{"num_hidden_layers": 12, "hidden_size": 256, "num_attention_heads": 4, "num_key_value_heads": 4, "head_dim": 64, "intermediate_size": 1024, "vocab_size": 2563, "hidden_act": "relu", "norm": "layernorm", "norm_place": "pre", "norm_eps": 1e-05, "positions": "learned", "qk_norm": true, "attn_scale": 0.125, "bias": "all", "tie_word_embeddings": true, "parallel_block": false, "init": "normal", "init_std_qkv": 0.0352, "init_std_o": 0.00718, "init_std_up": 0.0352, "init_std_down": 0.00718, "optimizer": "soap_variant", "learning_rate": 0.00315, "lr_mult_qkv": 0.5, "lr_mult_up": 0.844, "beta1": 0.95, "beta2": 0.95, "lr_head": 0.0102, "max_grad_norm": 1.0, "warmup_steps": 134, "schedule": "wsd", "decay_fraction": 0.576, "decay_shape": "sqrt", "final_lr_fraction": 0.0, "batch_tokens": 131072, "max_seq_len": 128, "doc_mask": true, "train_tokens": 738900000, "max_steps": 5638, "dataset": "wikipedia_en"}
Each number is 128 + 24 x the weight over its row's rms, rounded and kept within 0 to 255. Layers, rows and columns count from 0. Numbers have three digits each. The size before them is the row's rms in percent of the matrix's.

# up: layer 9 MLP up, 1024x256, rms 0.111, rows 742-747, columns 0-255
# down: layer 9 MLP down (transposed), 1024x256, rms 0.119, rows 742-746, columns 0-255
up742 104:161084110138122121158123103142085166101114147165168072143135127122168115151155142066129160153105123136151079110135141143105138149101138151176115106080163161145123136152147142151136150130141159147137127125185143121110144102134147115167114131149088208115126110135090124125093099087115164120104107097092108115098157136105124114176130111143137107156149089118126126124169099149124133154094099140074146191121138130135167111150149104172120103139105115090144124097104147167125121113137143119135133148117125158119127157158128082135125129178101134123130104141115109125150112096165129130110139117109117151150110112147148093138123146124121156109081162128163159125160083118127146120115167118100131181122144092132140140125142128128154122164133124145130150142143157153105087135124129
down742 101:138173082096122112143169147151121138158119132123108182135106148119115126215122164144073117161123139141096135096091131179129147147120100139149127105188159140131138120096142132125143099130130128143123143103142094171101119169113176123109153082137110167092148128105127142124143138137114111170173143088127116168118138129096125139087105114160155113117116096124099160156105140148109146119136159120160175155119108129110135133141111106165158145146147166172119147132123138087110163107119155131143116143115128147131098154116170150109168097146132129155133111169146129142103125102100139122123160101149108108161133161157129143111149160109134087074120135105131159147080147109133128113114097131114106107111137112165141127105141100119103162120129064119131102139134095096099116133124103
up743 097:115110081173114118131112115149121151120157138124150164106117136151149075165106095130111104173123079137186114142172131158076139159125140137129121115115171112137131124138116121108104131126174099097162135096166122141125109124119157150106116141140150131127132139135168132174135133092118109121097124169131102147156124141187171166086121100098092125127152169119110113123103166098170088161131094137154117140129163133129086100119111147113100069115160121112110110111129103108168101111160139140110092083092118130159186110128101121119107114140162116105131113137143121120091171095119136154135175138118132127120136131156117117093118112121092124132122121112153134128162106104140114137147114140164083119091122113148145113151098141117112129156137136100150161075122167130182120106118114
down743 097:121104122123138140105149147114133103116142099115107123105159106145123117091107107122126171113119139116174106154106106161139103136144125131169111105135116117149125087124157159124118147142152129122108163146135111117123136137132112141207121146140124152088096121143124130121185123137127130066165129099140165178114142149146138137098143141130121109126114124077109124159104167168115114136112142097102161163171094113160120141075136110144089157141135151128169127151152103104127117093115172111127175179117118127189125082170140147122124083104112088108088154108133069125127119131094143149130136092157181114125131111125116138099156134138125155125100135155140164155175166160149132166118097103132101146073144157123126113105134103120153097123144166118138129131153112160126120142147104
up744 100:139084174137147103099105162130123151158157121104178118070122090152155136139169132142094139134117141144156109134114106153081115135104143134092146161140114125153138129156159131162164132099163169110090117104171118149082107131110131139121113109120088093115138103170129119124160107113069095127145084171137083119129117152130150067109129119150130110097104186103080111090104150090110134133146131158126135132091102120145129110149125153152141129137132161159121141100096164138129093119118179142136085102132127132134138112132155119132139137136126133106141097142155110122161126089152134144097181136115121128129107119163102134144109130117148101166159082156127144128111127105109097147153134117106100129132152163071134098116124148136129092143136115135126107091132143153167095115102176
down744 101:150146103122130094136114126142127151080093091135144135174092131101153137114083098110120154114139146126143155134109100148163136161102123143138121154123137130118110136134144106128105157118138150096111112127135150126164125124048092104090113135148122105149147116148131149115193057126156132130147143103139130122155100151132149175090146120162130165132114165140112154096172108104116135158142131161116127103112132107074128135159192194156171149167141157107125098107158122198085126129105119162111176131143080150133153135154145141130146126149119130124144122139103144114170070144146173148098134140091131118107124110130125110136127122117141156157140150151133128114114122118125107131154141138151110136104151136105168098122131103079127104135084125130149109129121132130131130119129065
up745 097:135108103103150110129155169125074111148135178109164087162120116160136136107104101152159105162150137093135156114111162092168200127128110111133153168100134138088089111082154108165110141141119158113141165131101138134130119154144130141159146124116117184128087138138096125119138113160142097040092135141127141122109123121149107131106120132093096169144120115139116157142194118146126139125126155151142174116147124149100115095148151152073141128140142116137160124131111160058145146122143125145113157140102119133141102116086121108103114084125115101130136122159128091093114136084084154131098106148135129142108140136135124125116123079113151122135126137111132104134137101128101128132097144115128126121091095125092126140120121114124092176146142121174101151070138129123110115122116133
down745 094:126147128122106138140142091089139142086118129142089153134136142112107125154100147124152155144102157112124148154146131159161131109127107156137140138143133143093097136100118138108107142145126131116109144098144088124150140150099102140255096110113156116145129137117169120112130164159133118118153163129158139098093115146118088111111100120137118152105136143116144127116115095136122084125115170103102131132125107104151130120130107102119171137099140116119138119146089112117099154098158133143105128095164084123103093147123124111112175137114136125146118131168144100132117126191134142105156169106135143156130128127116135122107159140151132101131128082117103134083154138106099177102085129144110133134109123090098123135134125070118144126101175156086124148120159119141160136103121119
up746 095:136162137146099146132139128136123135121138153102120115129098095127113123103156101125101100169082148149122090142115148106124124105109089119131102129135132203104155133113136126149132089108128149136166118150148101148093147127169124116101146129163097115104111090120146136082087142166098130159107120138104124124166106130100109105132087106158159107102129159144153145141131128174135100123152161139128115169181154114158116177165119163099121140111082129119132124110131118152094147133156076141126138065097129102150096149153120136145165094164142112127161146100112123138116140125115146170139130155160168102149094143098134096077109108126125142154148115151153121108140134157121104126146122098115136097139140117160117136088184101113097113115157130111128162204127121147158165095119130
down746 103:190147100126098090165144148139115150136100108128101112171106127119061076095114141135107153120099105099130123117132138111087113112154128138117111133100099119105138146136148132147124148135107131123112142155156153160108116114172128131156148128168132138139162105178103141136155146124168134133118150069155127132159145144157127128136131133159126119140141129114113089145125118125167146147124128108113158136107156133125141112149088151129165136061138137153118142111161133106088150134120094122121115181041133153172153120150183115142132122173148164139136155153136138122158155112152143122116132157105141148114168144139066127135090156111134124149147111139140149104168119149136111095108095130091128139156159124113160153103123101100100118111172105066124130125109078148155135127095129
up747 102:148198119086123134129102119119136174104129154122152151148148117103140128144140139146115166128089148130089164116110110116119145138135106127129131189102132134127102116127155096140130159162153196117137161133144142160123138115149133135161062109072124089159158122151112137196101170135127136114096152136166135175132127125107122111157131119136082111113110091110114082103158117170124163132139172123147105106102127130105170104089103148094110109147127142105128112113113131071097135123125143134114104134182137143130127137137145153164119116123079119135110130164138116109104136103087105095148096134116127151174146157113151118146146137118162120072150126124130162121110154098127157142163120138111091101115106116118161147132123147069110131143087107114101097150103116115125118142129142